config = dict(
    attn_scale=0.125,
    decay_fraction=0.812,
    seq_len=256,
    doc_mask=True,
)
Each number is 128 + 32 x the weight over its row's rms, rounded and kept within 0 to 255. Layers, rows and columns count from 0. The size above them is the row's rms in percent of the matrix's.

# layer 7 MLP down (transposed), 896x224, rms 0.0629, rows 221-280, columns 168-223
size [ 94  91 111  91  98  98 124 108  91  96 101 100 103 107  99 116 112  99  92 107  93  96  97  99 113 100 104  86 103 105  87 109 104 104 101 100 106  89  94  98  95  87  90  96 101  98  95 115  94  99  97  92  99 127  99  99 105  99  95 111]
[[ 69  96 168 164  99  63  91 104 117 134 129 180 192 184 116 137  75 173 126 132 127 124 122  81 153 112 107 136 143 146 202 146 139 159  79 113 129 109 193 105 140 107 124  89 103 104 104 116 133 164 154 170 159 131 122  46]
 [142 156 174  73  76 137 178 128 149 147 141 155 105  84  69 110 164 146 142 122 113 104 122  76 139  74 174 103 107  91 144 157 127  98  86 106  78  90 108 117 129 138 112 108 142 166 124 106  49 181 173 103 116 138 133 162]
 [122 154 186 158 139 160 121  74 154 118 129 122 159 131  83  92 212 112 124 139 111  86 150 153  73 153  89  89  73  94 159 118  99 151 134 115 130 148  72 175  86 114 126 146 111  94 100 129 111 177  70  33 191 135  91 151]
 [105 106 127 127  95 144 131 107 141 110  65 133 199 124 102 145 174  91 122 125 129 104 122 146  92 107 105 141 175 128 167 144 132 156 121 113 103 157  86  75  83 185 135 154 148  95  84 102 112  95 168 155  91 124 121 102]
 [174 182 120 162 143 158 132 105 133  76 137 128 136  96 159 117 175 180 107 179 168 178 129 118 116 194 109 102 124 139 108 171 162 135 164 124 148 125 127  89 122 120 103 125  88 125 158 127 119 159 114 148 126  82  95  77]
 [ 85 137 102 115 138 159 153 142 122  62 132 104 162  87 143 150 117 147 189 109 176 116 114 116 151 129 145 143 112 185 104 152 112 131  98  76  78 112 144 129  94 116 125 114 154  70 171 120 165 157 124 145  54 157 122 152]
 [160 101 125 139 104  81 104 165 115 115 183 123 145 130 106 137  93 133  99 150 149  83 105 128 136 121 187  89 135 128 167 146 202 119  71 139 154 112  83 125 117 136 157  96 178 106  91 135 115 118  32 133 139 128 130 119]
 [ 68 143 159 135  86 135  99 157  96 134 110 129  96 100 125 146  85 152 132 155 123 123 133 132 111 145 107 128  92  57 131 133 119 102 117 122 137 198 100 123 189 115 172 180  86 192 137 149 132  62 115 112 100 200 140 120]
 [111 104 119 128  89 125 132 172 192 100 142 119 144 139 127 124  96 157 154 134 101 137 112 137 147 126  90 100 159 103 163 189 116 101 136 124 125 103 132  92 122 140 149  92 137  96 136  94 141 192 139 126 113 117 135  89]
 [110 146 151 101 123 117  84 153 134 132 117 164 156 157 122 116 165 190 148 121 123 117 116 166 119  97 146 190 195 139 148 117 115 125 179 148 119  96  93 144  86  26 111 166 122  98  96  80 114 121 136 147 182 117 142 140]
 [101  44 157 112 116 108  82 125 195 131  85 117 117  92  75 130 135 172 110  98 146 154 116 133  97 132  98  88 155  98 133 129 142 157 161 117 131 209 122 148 152 179 128  97 131 131 132 139 137 110 101  78  71  73 173 149]
 [ 81  75 103 125 132 106 128 122  90 142 122 161 152 126 161 111 193 159 118 126 145  80 147 132 150 121 118 116  36 162 122  96 125 129 179 103 118 113  83 146 134  96 132  96 149 169  97 181 128 153 172 106 209 150 150 117]
 [ 71 189 169 102  96 147 131  93 102 133 154  86 125 138 149  93 105 126 108 169 126 186 175 186 130  86 118 120 158  96 157  78 121 105  67 186 117 162 123 139 108 160 138 137 119 124  77 131 106 193 132 127 176  89  78 100]
 [132 132 170  83 200  89 138 166 157 131  90  88 103 133 148  85 119  33 135 158  89 163 145 103 158 153 152 156 120  86 165 113 150 189  90 144 193 117  95  99 111 134 129  84  79 127 186 135 111 103  74 153 153  98 157 178]
 [127 166 172 112 142  63 149 147 154 163  81 226 102 104 118 142 119 194 128 157  79 117 136 138 147 172 120  95 124 118 185 141 138 100 185 107 146  96 146 119 134 140 122 124 152 193 145 155 127 139 110 150 117 104 149 113]
 [ 86 156 132 109 138 143 115 121 121 147 120 165  62  98 121  80 113 138  99 143 122 183 139 112 136 131 120 118 108 106 157  95 137 159 125 158  77 135 115  30 121 104 185 113 117  75 139 164 159 139  85 145 136 119  96 146]
 [109 170  99 150 117 140 124 112 166 119  77 163 110 161 119  60  98 149 131 118 148 123 125 118 113 136 122 170 144 172 138 173 154 136 137 121  97 120 117  91  90 130 132 119 119 163 118 155 164 171 134 121 122 216 102 174]
 [213 133 132 132 128 187  84 181  99 133 126 132 148  68 166  90 107 137 124 118 188 108 151 117 154 141 177  81 117 127 165 133 103  74 129  95 135  77 120  49 124 112  74  99 190 129 116 117 169  50 105 159 161  67 110 104]
 [100 120 126 119 133 139 140  81 120 143 153  34 129 117 128  86 160 101 161  96 123  84  78 169 117 111 158 152  99 121 129 143 161 110 152 127 135  81 120  91  30 105 148  82 176 180  62 105 145 127 165 101  86 153 131 106]
 [138 138 145  95 129 109 161 103 100  98 182  81 160  57 137 119 136 173 139 118 138 102 135 169 137 136 131  91 126 116 113 121 133 145 167 131 151 133 104 145 182  95 163 185 115 132 141 128 111 124 159 100 137  88 134  38]
 [147 158 149 121 130 148 146  80 124  93 125 141 128 165 102 143 126 143 146 172 132 110  64 146  97  90 138 152 174  81 153  98 148 156 158 146  85 145 140  94  82 104 113  78 117  96  91 138  96 127 176 124 162 169  61 199]
 [197 114  86 166 179 172  92 116 175 138  96 133 129 112 169 144 135 108 149 132 128 100 145 182 106 130 129 107  95 139 109 145 208 154 172 101 187  95  80 126  86 120  89 129  97 158 118 129 133  83 101 142 141 134 138 120]
 [172 158 151  95  92  80 208 162 150 101  95  89  74  71 141 116  77  86 114 184 135 124  80 139 119 144 106 102 115 106 130 120 179 141 162 100  91 160 164 180 133 108 168 145 168  85 140  58 125  84 133 173 143 115  91 108]
 [164 150 210 107  84 100 134 141 124  89 127 153 155 149 118 111 163 103 117 130  83 137 143 115 177 166 131 128  89 144 125  87  96 128 113 171 119  55 195 124 185 136 113 115 151  92 182 173 173  97 111 147 131  89 155 115]
 [143 141 177 142  77  81 141 111 122 103  93 191 165 138 156 137 115 166 101 191 115 148 143  62 125 166  56 121 155 167  96 116 104 160 150 110 143  64 121 129 199 167 149 154 121 108 111 172 128 132 113 147 125 118 159 165]
 [190 112 120 172  85 115 121 122 134  61 114 150 136 162 144  89 109 204 128 107 121 123 109 108  88 155 109 114  86 185 163 125 124 174  92 142 137 110 111 126 163 183 152  95 180  91 190 136 145  65  97 148 107 150 163 146]
 [ 77  74 123 124 152 130 167 137 154 134 176 136 136 181 164 113 103 160 159 175 179 147 112 144 156 150 119 133 155 124  65 149 170 182 100 172 158 174 136 102 103 142 102 151 155 143 134 172 128 104  87 161 117  86 132 141]
 [155 120 109 107  72  73 155 144 115  99 132 152 140  98 122 142 116 130 109 129  84 142 139  52 120  94  65 155  82 147 104 149 134 132 172 155 112  80 153 150 168 145 156 134 176 214 124 106  48 102 103 199 123 117 143 196]
 [159 141  81 151 139 194 100 198 145 103  98 125 152 169 112 136 154 123  67  90 186 125 161  93 106 192 106  45 105 113 126 122 103 193 184 111 157 106  97 141 104 195 195 138 141 134  98  97 152 144  84 171  85 122 110 127]
 [128 158 110 206 170  93 110 144 137 164 118 201 127 165 115 116  84 181 115 131 123 178 192 114 115 170  88 115 129  83 138 106  88 106 170 137 153 153 162 143 115 132  96 156 114 119 188 169 132 155  98 114 155 187 178 110]
 [181 132 152  92 111 139 189 154 120  80 123  83 129 189 116 135 133 160 162 110  61 145 135 114 121 179 131 138 186 136 142 143  59  91 109 122 118 137 129 113 138 177 138 158 164 112 123 143  78 100 159 165 134 159  90 134]
 [138 119  85 138 139 117  81 121 180  89 135 149 162 153 107 129 101 122 142  89 142 141 203 155 132 105  49  81  82 139  99 127 144  86  98 107 174 139 109 121  91  26 176 116  82 143 121 215 126 140 103 121 112 149  46 143]
 [126 104 183 141  94  91 151 105  95 184 104 169 162 158 176  99 143 154 153 171  90 159 127 144 114 153 151 168 120 154 167 100  91 117  70 122 160 139 131 132 114 138 142  92 149 145 121  85  76 109 107 113  67 127 141 112]
 [104 133  99 121 132 142 119 168 104 134 102 148 138 123 117 140  56  91 155 124 116 119 154 138 175  99 132 106 134 149 122 104  84  86 164 125 106 137 158 142  75 114  99 137 170 126  89 128 101 153 132 131 148 124 197 174]
 [134 145 147  59 122 130 126 113  71 117 161 110  77 150 102  52 120 202 176 105 135 133 219 100 174 164 173 171  80  83 106 109 124 183 102  80 136 134 134  70 164 146 118  88  94 119  92 143 179 138 125 128 123 100 134 114]
 [178 120 166 101 128 101 161 105 122 125 104 150  89 117 147 173 131 169 112 148  85 112  78 126 128 105 156 109 118 180  70 156 135  98 120 176 119 218 125 129 133 160 104 177  98 126 135 148  93 203 158 169  85  92 117 184]
 [174 136 115  95 212  91 119  93  84 117 136  80 115 146 126 151  63  77 103 141 130 152 163 135 166 195 185  92 148 113 100 120 139  89 123 119 121 163 159  81  90 135 182 116 175 140 135 158 115 167 157 143  97 149 145 129]
 [138 123 104 155 117 109 107  89 211  87 127 184 101 174  98 133 147 114 131 129  98 152  80 114 160 124 156  82 126 114 125  95 137 178 126 169 110 142  78 112 116 140 113 103  93 131  97 113  98  99 175 152 157 141 189 133]
 [ 85 141 136 127 157 108 160 127  91 184 113 142  98 114 128  80 123 132 178  80 237 122 162 161  64  98 115 134 156 107 127 102 151 133 153 142 145  71 153 137 132 139 109 164 132  88 111 120 106 165  97 178 133 125 135  72]
 [105 104 140 100 143 156 100 142 152 102 159 140 118 124  48 129 104 122 116 168  91 135 161 118 177 103  76  86 187 115 104 110 116  96 169  71  99 170 178 128  97 141 134 241 125 136 132 145 134 184  86 144 126  62 161 172]
 [121 159 121  94 143 154 131  48 178  90  92  87 147 117 111  81 144 106 104 136 106 122 137  90  98 110 105  82 169  72 190 108 116 162 172 153 160  82 117 173 100 137 179 123 103  88 105 117 121 120 166 143  52 108  93 122]
 [177 115 107 145 104 142 197 122 151 137 137 151 132 153 116 159 143 108 128 115 101 121 125 109 143 113 118  84 132  68  15 177 122 141  94 157 147 145 155  99 141 117  97 127 144 155 139 106 144 141 172  84  57  85 154 141]
 [126 143 157 115 154 121 137  70 128 162 116 116  78 200 109 161 128 145  98 180 162 165 161 141 118 123 128 110 108 149 116 110 122 167  82 120 142 136  64 173 134 104 166 120 151 137  96 168  89  82 148  88 165 181 113 144]
 [115 118 129  75 137 130 129 215 135 162 106 134  88 133 131 113  92 175  75 166 101 147  80 189 139 111 103 123 103  59 150 114 123 186 169 177 139 169 150  89 129 120 146 149 132  74 133 191 143 113 155 186 107 134 188 115]
 [150 141 133 169 188  72  99 110 116 154  97 161 167 148 162 164 132  93 171 147 104 133 101 184  91 163 110 159 190  84 178 101 145 106 192  99  84 164 115 148  99 172 118 173 195 188  79 110 144  89 173 143 100 121 179 151]
 [100 151 124 163 167 128 131 126  69 133 128 121 150 152 143  63 201 154 210 112 116 161 100 150 176  90 171 148  67 124 159  96 157 140 147 173 138 122  91 141 161  23 153 140 124 144 165 167  97 137 143 138  87 168 157 148]
 [117 132 101 109 128 139 122 128 160 105 139 152 120 118 115 128 134  86 124 130 159 128 128 112 185 148 125 103 140 109  77 150 102 126 110 142 133 148 167 168 133  95 107 161 140 126 119  94 118 105 203 142 118 132 122 117]
 [112 126  99 136 129 127 151 105 178 131 151  74 167 135  87  66 136  76 104  60 178 113 102 121 138 106 141 168  99 122 102 179 125 117  85 199 115 146 111 155 163 101 167  71 154  84 105 147 117 139 115 175  90 156 172 109]
 [ 48 110 180 129 166 129 123 135 120  73 127 135 130 162 230 108 166 184  83 170 118 111  84 120 165 125 138 152 152  91 147 126 102 154 115 115 139 120 119 118  17 148 119 127 165 109 131 128 110 114  91 109 166 143 145 116]
 [102 107 140 164  90  79 145 135 133 146 150 162 167 110 145 104 148 145 118 174 181 103 163 209 131 146 139 129 187 107 216 119 139  92 115 117 157 165 156 114 128  52 182 114 155 171 104 128 113 162  95  78 125 201  48 131]
 [152  99 113 136  86 115 138  70 106  93  74 112 123  83 122  78 224 139  77 116 136  86 124 107 143 138 157 146 125 128 136 111 128 109 147  87 179 104 163  88 159  90 133  73  80 247 113 175 112 148 126 114 162 138 157 155]
 [117  68 179 143  90 169 117 158 153 141 161 116 156 147 164 145 152 125  86 183 113 104 140 151 112 152 130 140 121 149 133 167 106 149 107 141 118 121  99 126 152  87 130 131 130 140 111 172 122 161 117 140 155  95 106 171]
 [165  95 149 199 117 150 143  99 110 109 122  75 164 155 145  97 179  67 115  89 111  62 142  79 133 185 103 124  84 131 130 122 123 123 141 136 103  94 138 135  97 168 179  59 173 112 101 117 102 166 111 155 154 139 163 126]
 [193 100 105 109  39 172 106 133 134 119 120 101 103 205 149 120 161 132 101 127 114 123 109 158 131 142  87 140 107 110 125 134 140  61 137 149 130 123 152 109 140 182 106 156 182 194 126 158 142 164 180  82 133  78 104  98]
 [117 128  68 130 124 139 151 125 167 121 149 111 157  82 126 130 152 103  92 179 152 182 130  64 163 110 145 149 196  91  93 208 116 177 149 123 160 120 121 105 111 109  95 135 123 135 156 142 153 143 135 145  89 128 112 110]
 [ 93 114 171  82 115  63 153 149 155 105 143 178 153 191  75  93 137 112 150 191 141 155 151  89 181 148 104 144 133  58 153 106 189 144 157 122  81 135 128 145 172  99 111 115 171 152 142 172 142 145 154 137  95 141 108  93]
 [100 163 170  90 132 125 129 114 141 146 139  51 138 137 123 123 131  71  49 131 203 171  84 154 111 156  74  94 114 105 109 189  93 152 137 157  73 120 120 107 145 123 163  47 162  79 122  41 125 138 139 151 187 112 118 151]
 [141  94 106 128 158 150 168 143 113 143 114  69 142  85 123  75 117 140  59 132  86 101 176 117 147 103 192  93 108 145 173 137  91  78 117 183 199 170 104  75 121 122 134  98 127 161 104 158 138 152 107 124 167 105 113  97]
 [ 99 172 122  76 159 149 129  78 106 147 118 115 165 119 115 125 110  97 104 118 138 149 125 102 137  97 162  64 136  84 143 142 120 124  97 131 177 114  82 169 204 123 171  92 112 119  87 161 181 150 136 126 161 171 105 103]
 [127 141 140 124 182 146  99 127  82 163  85 118 165 124 160 157 117 114 145  90 147  86 121  97 129 130 129  72 113 147 131 126 124 115 126 153  81  76 125 166 172 129  50  75 111 103 109 201 118 156 130 124 126 102 165 134]]
# layer 7 MLP up, 896x224, rms 0.122, rows 222-281, columns 168-223
size [ 98 107  90 105  94 111  95  96 100  99  97 103 104 104 109 106 102  98 104 107 106  93 104 114 101 100  93  99 104  96 108 101 101 101  99 106  93  95  98  98  90  90  98 100 102  95 100  94  96  98  90 103 112  99  96 101 107  99 115  97]
[[144 152 160 103 148 105 151 115 127  90  78  91 100 120 141 176 116 120 147 182 138 121 126 167 142  88 115 191 159 128 105 102  99 117  83 119 159 114 124 133 174  91 144 158 136 102 129 102 100 107 139 188 163 131 104  90]
 [184 136 172  80  78 168 131 123 136 128 102 148 134 163 135 141 179  91  76 166 108  78  93 141 131 125 100 110 150 154 163  58 132 116 151 126 179 156 147 163 171 133  48 174 147 101 170 137 201 115 127  99 134 158 122 142]
 [123 173  93 110 141 111 158 108 141 146 143 134  92 148 172 135 116  83 176  99 122 129 161 140 132 153 131 118 150 150 111 117 102 117 126 131 142  42 140 121 142 155 130 119  72 125 137 156 177 158  46 141 183 141 161 170]
 [131 113 181  69 165 127 121 139 138 132  85  89  72 127 108 152 146 114 132 133 150 102  77 155  57 140 150 150 109 138 195 131  49 132 113  75 105 150 148  62 129 141 100 144 148 121  95 119  72 146 121 153 133 180  70 105]
 [178 178 123  61 132 144 123  75 143 131 151  99 121  78 118 165 124 124  96 129  46 152 116 146 118 173 145 131 117  90 132 101 145 143  98 154 137 100 144 152 109 185  85 117  91 182  66  90  98 158 130 123  81 142  67 115]
 [101 185 163 133 116 164 123 172 128 172 136 139 132 125 116 198  79 151 137 115 108 124 102 171 105 100 148 139 168 221 112 102 133  65  93 129 176 115  98 101 165 160 140 135 116 183 146  86 112  89  53 128  67 187 118 138]
 [169  97 165  76 146 152 157 123 133 125 101 129  98  90 165 145 154 115 134 126 155  53 113 161 109 114  95  93 101 128 115 174 159 117 115 159 134 170 100 165 149 118  84 164 194 132 111  99  71 141 101 170 105 114 103 100]
 [147  99 128 140 191 133  85 127 109  94 136 135 143 191 126 178 173 175 157  78  95 128 162 117 124 128 155  76 124 183  90  76 139  90 181 172 114 175 106 116 159 169  99 113 163 162  83 114 106 107 188 140 132 164 110 170]
 [114 128 155 124 127  84 137  89 125 216 128 121 115 113  77 130 149 138  91 129 128 198 152 170  98 127 150 114 105 157 135 131 132 173 151 205 101  94  64 160 123  97 154 115 128 149 140  85  63 122 103 105 110 129  99 141]
 [129 182 112 142 144  95 100 144 122  91 180 110 111 151  80 194  79 121  76  78 122 153 142  95 119 174 110 113 119 115 115 157  91 129  85 128 186 122 125 151 131  92 187  63 128  62  99  57 106  94 166 139 126 135 153 149]
 [ 60 132 124 115  98 151 151  89 154 118 173  71 167  72 123 156 134 200 109 106 169 139 136 114 141 108 138 116 163 177  99 138  99 120 162  85  49 124 126 101 185 141 117 174 148  65 139  77 104 129 180 141 122 128 186 115]
 [125 148 157 119 147 140 113 106 160 126 114  95 148 132 169 159 191  98  89 153 139 149 142 101 146  70 109 109  64  99  94  91 103 175 155 122  73 122 142 171  75 133 128 153 163 131 183 163 131  72 197 166 152 134 131 128]
 [ 97 148 147 104 100 140 162 163 152 133 125 118  78 141 143 136 116 110 112  62  71 163 102 175 141  99 195 184 132 140 160 181 157 123 139 171 153 154 127 118 148 145 118 116 152 131 160  86 174  82 127 125 132 134 221 122]
 [ 88 134  95 137 150 115 181 104 146 170 139 131 108  78 161 157 141 123 175 148 143 134  94  65 135 113 145 127 117 117  90 126 115  84 193 147 142 119 125 193 127  59 119 110 156  80 150 117 104 113 137 144 140 125 111 137]
 [110 192 122 147 172 151  77 121 105 100 106 147 210 144 130 125  66 140 149 121 167  85  94 110 160 113 144 161  97 128  89 111  92 123 127 140 133 151 176 109 108 115 164 156 102  89  87 180 134 127 136 138 117 177 136 105]
 [137 169 112  91 114 142 157 109 128 156 127 135 145 140 136 114 127 124 128  77 183 113 112 164 115  68  61 153 175 107 114 180  85 125 149 163 144 119 161 124 106 117 155  92 135 124 123 180 153 147 111 178 108 140  95  98]
 [125 117 110  96 168 142 114 127 126  90  96 103 155  80 137 122 108 142 121 137  72 142 106  97 111 134  86 120  96 217  82 138 138  84 187 169 151 152 150 123 141 122 103  80 147 162 121 159 128 124 120 176 111 112 129 122]
 [191 120 116 150 120  96 115  85 147 178 126 106  88 178 211 133 153 134 144 100 141 132 145 168 141 119 188  87 106 169 147 151 132 167 118 226 190 130 194 154 129 109  78 171 121 145 129  87 127 115 141 169 116 143 132 145]
 [181  71 144 101  98 103 179  99 138 172 119 165 168 193 119 176 127 178 102 145  72 148  97 190 148 114  80  94  98 132 129 101 128 120 134 131 163 173 132 132 151 135  95 141 109 133  65 143 103  97 145 112 187  61 156 114]
 [129  84  73 108 202 183 119 171 122 168 141 101 138 138 107 138  93 107  89 153 164 198 155 150 125 166 127  99  65 145 102 159 142 111 120 160 159 134 115 219  95 142  71 119  70 139 142 134 104 127  48 124 105 113 116 131]
 [119  73  87 147 103 191 173  99 136 129  70 160 117 129 188 169 105 107  59 130 120 133 105 148 116 133 154  72 155 116 113 105  86 104  88 167 147 159  85  84 120 126 132 120 133 202 100 135  67 181 140 136 122 111 122  54]
 [141 167  86 141  61 136 178 135 182 103 116 129 159 118 118 133 145 110 163  89  99 136 125 175 136 104 122 132 114 110  91 168 137 103  75 135 150 144 126  83 193 156  77 131  95 118 123 101  92 139 162 160 142 157 166 170]
 [ 91 117  96 139 180 144 111 125 140 131 152 141 133  73  93 149 133 140 162 109  97 142 103 129 126  90 106 137 115  95 106 193 108 208  91 122 128 166 104  99 118  84 120 146 148 147 140 117 120 146 151 106 134 124 104 119]
 [129 143 104 117 194  88 180 148 135 165 150 145 151  98 116 164 153 132 139 141 160  72 113 155 104 119  73  98 123 136 152 179  97 152 111 133 109 123 145 114 134 104 219  89  77 137 150 104 138 120 111 115 140 125 129 120]
 [171 116 111 152 119 135 137 102 129 139 128  98 167 112 112 113 116  89 100 124 123 132  85 147 121 135  86  95  66 125  86 106 156  73  49  89 121  47  91 148 179 129 136 127  87 153 127  92 119 144 177  98 190 185 120 170]
 [163 186 127 124 133 154 119 121 113 173  81 167 138 124 100 123 129 107 127 104  91 161 178 114 124 167 209 120 144 189 112  89  84 131 187  75 127 172 138 154 135  91 122 122 150  99 116 158 152 133  85 126  97 108  83 130]
 [ 86 122  88 122 154 148 138 113 127 186 106 163 116 131 189 134 130 118 106 116  81 119 182 139 149 107 180  59  93  69 141  94  97 146 155 115 134 136 128 168 126 189 150 144 150  98  82 122 179 139 156  78 102 118 120 108]
 [ 96 122 129 127 110  87 120  45 184 148 111  99 134 123 156 104 122 151 153 156 112 163 101 158 131 124 185 151 153 103 107  93  93 127 115 180 134 183 143 152 121 143 100 118 124 165 183 139 142 127 125  62  95 136  91 162]
 [186 115 113 178 167 200  72  95 102 120  72 132 137 120 124  81 193 124  83  89  96 121 119 170  79 149 118 138 130 120  83 185  94 140  53  77  74 136 125 132  93 162 205 158 135 117 154 127 136 138 146 103 177  95 147 160]
 [105 121 153 124 189 114 166  73 133 115 156 127 182 115  97 174 127 119 165 138 156 125  76 116 143 129 131  49 135 152 124 117 107 132 106  82 131 136 137 124 114 114  90 166 107 139 148 114 136 111  92 160 156 145 174 122]
 [ 54 113 106  89 145  97 148 146 166 184 149 110  93 161 110 150 147  91  63 170 163 116 180 162 140 134 127 171 125 119 181 124 145 155 125 119 148  89  85 118 159 127 197  95  89  99 100 164 173 171 136  84 132 153 144 133]
 [174 115 120 152 116 110 152 102  77 125 113  87 107 153 147 155 197  80 146 111 145 136 117 150 144 147  97 147 161 112  79  84 147 143 149 136 157 121 145 124 119 165 124 120 135  93  97 148 127  74  84  86 142 157 130  89]
 [ 81 162 116 106 119 245 138 141 138 182 138 112 163 145 140 119 134 147 153 133  98 132 193 188 119  82 108 146 113  62  76 127 103 106 123 156 154 125 125 152 153 143 129 169  57 141 166 139  94  99 133 115 115  83  84 148]
 [118 128 129 119 109 114 183 102 169 169  75  94 159 187 129 138  93 114 120 143 132 154 106 116 142 136 118 137 115 132  58  67 136 151 142 124 158 133 166 167 165 167  77 142  90 124 155  76 158 122 146 158 124 120  84 135]
 [ 97 124 104 116 131  94 129 180 147 124 143  98 149  84 131 126 102 127 107 154 184 132 187  89  79 132 175 144 212 111 140 130 154 144 176  92 116 112 104  97 143  57 119  89 117 108 138 173 142 119 127 134 207 151 140  99]
 [ 97 110  85 140 137 121 195 144 144 131 107 112 105 175  88 124 154 112 124  94  44 110 113  99 159 156 140 105  84 172 132 144 151 165 114 145 138  91 100 152 184 174  76 132  86 112 172 132 143 100  99 154 138 130 147 114]
 [ 92  82 128 104 146 116 135 101 152 137 105  71 160  88 180 136  67 145 169  87 217  71  86 152 183  78 115 189 127 153 118 114 126  73 180 152 181 118 143 158  68 121 101 196 121 128  95 141 166 148 136 169 101 164 126 154]
 [ 82 155 108 135 168 143  86 156 145 144 154 142 140  95 177 165  68 138 113 145 183 120 138 144 117  58 186 192 120 103 111 174 156  64 136 136 111  84  89 155 131 134 140  75 111 112 164 140 211 125 159 151 137 126  54 162]
 [161  93 161 138 116  91 157 101 164 178  80 169 127 144 158 121 119 136 126 102 147 151 108  99  99 134 167 170  99 128 110 157 122 158 116 123 179  96 123  97 136 111 188  94 103  96 147  98 101 118 111 130 151 122 121 144]
 [ 92 107 115  91 155 150 120 138 105 192 124 156 132 138 159 102 122  79 128 165 123 166 125 186 126  99 138 173  91 140  71 102 101 165 148  84 162 168 116 108 101 158 136 130 142 130  96 179 147 168 140 157 142 115 168 112]
 [119 131  87  90 113 144 114 105 107 160 186  91 124 119 155 137  75 151 125  83 104 169 113 119 127 160 150 119 113 162 183  69 157 127 143 104 107 164  98  75  75 123 151  96  99 137  26 139 137  52 153 118 202 171 111  92]
 [135 132 166 173 102 141 128 170 207 128 189 109 104 126  87 214 113  96 100 161 152 152 156 127 103 120  64 105 142 133 155 108 135  64 105 161 166 114 171 106 123  79 114 125 109 103  97 130 147 137 117 113 127 150 131 208]
 [162  84  92  82 109 132 126 110 107 135 159 126 130 147 157 192  97 129  92 110  96 114 164 158 169 139 122 149 105 108 119 141 143 169  94 154 185 158  90  96 156 145 168 144 131 157  96 151 182  66 138 131  90 166 136 164]
 [169 128 122  63  87 166 118 125 138 102 137 107 179  86 110  47 110 120  72 120 188 130  65 115 133 118 125 179 117 146  95 125 142 142 102 122 107  74 141 103 168 139 111  95 131  96 180 131 142 149 164 118 171  82  79  96]
 [100 148 102 143 115 112 134 164 105 148 133  98 132  33 123 131  92 134 126 132 149 156 133 142  77 181 152 146 159  54 144 161 153 129 121  72  75 100 124 132 156 129 113 119 102 127 137 104 122 117 103 158 160 106 141  84]
 [130 149 166  93 175 121 144  88 116 132 128 118 122  94 130 147 170 150 131 117 111 122 106 132  73 101 129 137 166 103 147 144 177 125 112 127 133 113  93  80 130 165  90  79 103 141 122 105  96 155 111  89 108  49 152 129]
 [121  98 158  95 113 119 107 112 134 141 154 160 193 152 108  72  88  98  98 151 109  43  91 138 111  84  92 118 182 170 132  50 185 118 142 113  77 135 167 161 168 183  86 138 147 138 163  99 126 128 139 160  76  99 113 126]
 [125 147 104 112 147 118 130 153 139 147 110 115 118 159 135  93 105 158 169 140 100  58 124 189 109  92 154 157 108 133 138 168 109 100 156 146 179 117 134 124 133 146 137 114  34 121 178  89 134 148  81 143 115 121 146 203]
 [121  86 148 138  92 137 100 122 204 157 130 140 154 131 139 120  81 100  59 115  80 121  91  65 154 146 128 157 105 108  99  81 144  78 140 117  66 128 153  86 136 136 193 134 112 196 210 166 131 108 108 120  40 124 128 172]
 [152 144 165 102 115 175 167 118 143 141 182 140 180 101 118 141 131 148 136  67 107 142 129 160 141  81 141  84  72 146 129 113  94 138 111 133 145 175 101 153  77 154 108 148 104  95 115 157 152  87 172 136 172 108 120 113]
 [129 103  73 113 103 157 109 143 158 142 147 144 142 165 228 183 154 126 127 138 150 154 170 150  96  77 118 120 137 126 121 134 201 110  43 150 181 161  79 139 130 102 136 149 110  99 132 113  62 163 130 134  97 170 162 124]
 [180 123  91  72 127 162  92 164 130 100 153 118 140 100  83 102  96 147 159 102  93  87 104 131 173  61 152  98 110 155  43 144 131 170 142 108  72  95 176 155 139 137  95 108 124 109 172 119 129 116 184 149 129 128  83 137]
 [102 166 132 122 192 151 102 147 141 151  86 150 142 108  86 128 114  89 203 121 105 107 158 168  84 144 109 111 124 137 113 173 111 173 151  73 115 110 167 197 157 110 198 139 104 103  93 141 166 101 195 127 113 120  96 135]
 [166 132 163 118 163 130 101 137 118 143  67 121 134 154  70 130 147 144 133 139 154  76 141  88 108 169 120  98 167 115 167 121 120 121 123 178 149 106  79 156 104 130 102 173 108 169  93  65  76 111 116 130 163 159 126 142]
 [109 178  87 177  54 124 163  82 107 123 147 177 154 111 128 147  77 115 115  89  65  86 110 141 116  52 116 116 101 154 119 164 101 117 103 181 129 112 177  81 109 158 155  88 126  85 151 164 109 135  99 108 157 116 129 210]
 [132 145 123 159 171 154 108 165  76 128 127 155  77  91 119 122  98  84  96 120  92  90  84 157 105 152 129 136 120 109 133  99 106 176 132 190 166 164 110 133 191  97 140 157 134 101  98  52  78 127 133 110 104 100 164  89]
 [118  54  89  76 105 160  49 145 128 150 146 113 143 171  73 118 100 125 116 141 106  83 105 154 133 134 142 109 131  69  84 154  88 114 124 153 112 162 109 145  84 161  95  99  93 135 173 102 135 123 129 128  89 159  71 121]
 [152  88 111 141 119 122 132 172 101 103 169 132 129 116  95 157 139 110 145 114  84 125  89  84  94 144 166 147 157 124 126  96 163 163  95 124  88 114 162 147  75  87 109 119  84 169 147 104 127  80 106 152 141 104 212 129]
 [163 169  86 149  92 155 132 115  96  98  97 143 171 102 121 134  98  71 100 128 106 103 143 111 108 115 107 128 111 120 126  85  83 137 130 168  63 114 115 129 141  72  87 111  69  87  99 126 205  79 125 149 174 125 122 139]
 [126 108 132 150 119 145 159 118  65 139 138  80 131 133 154  83 170 136 164 165 101 100  93 151 108 135 103 179 123  81 114 141 159 132 109 132 141 125 131 167 134 127 121 129 102  97 141  88 122 121  92 101 172 126 122  91]]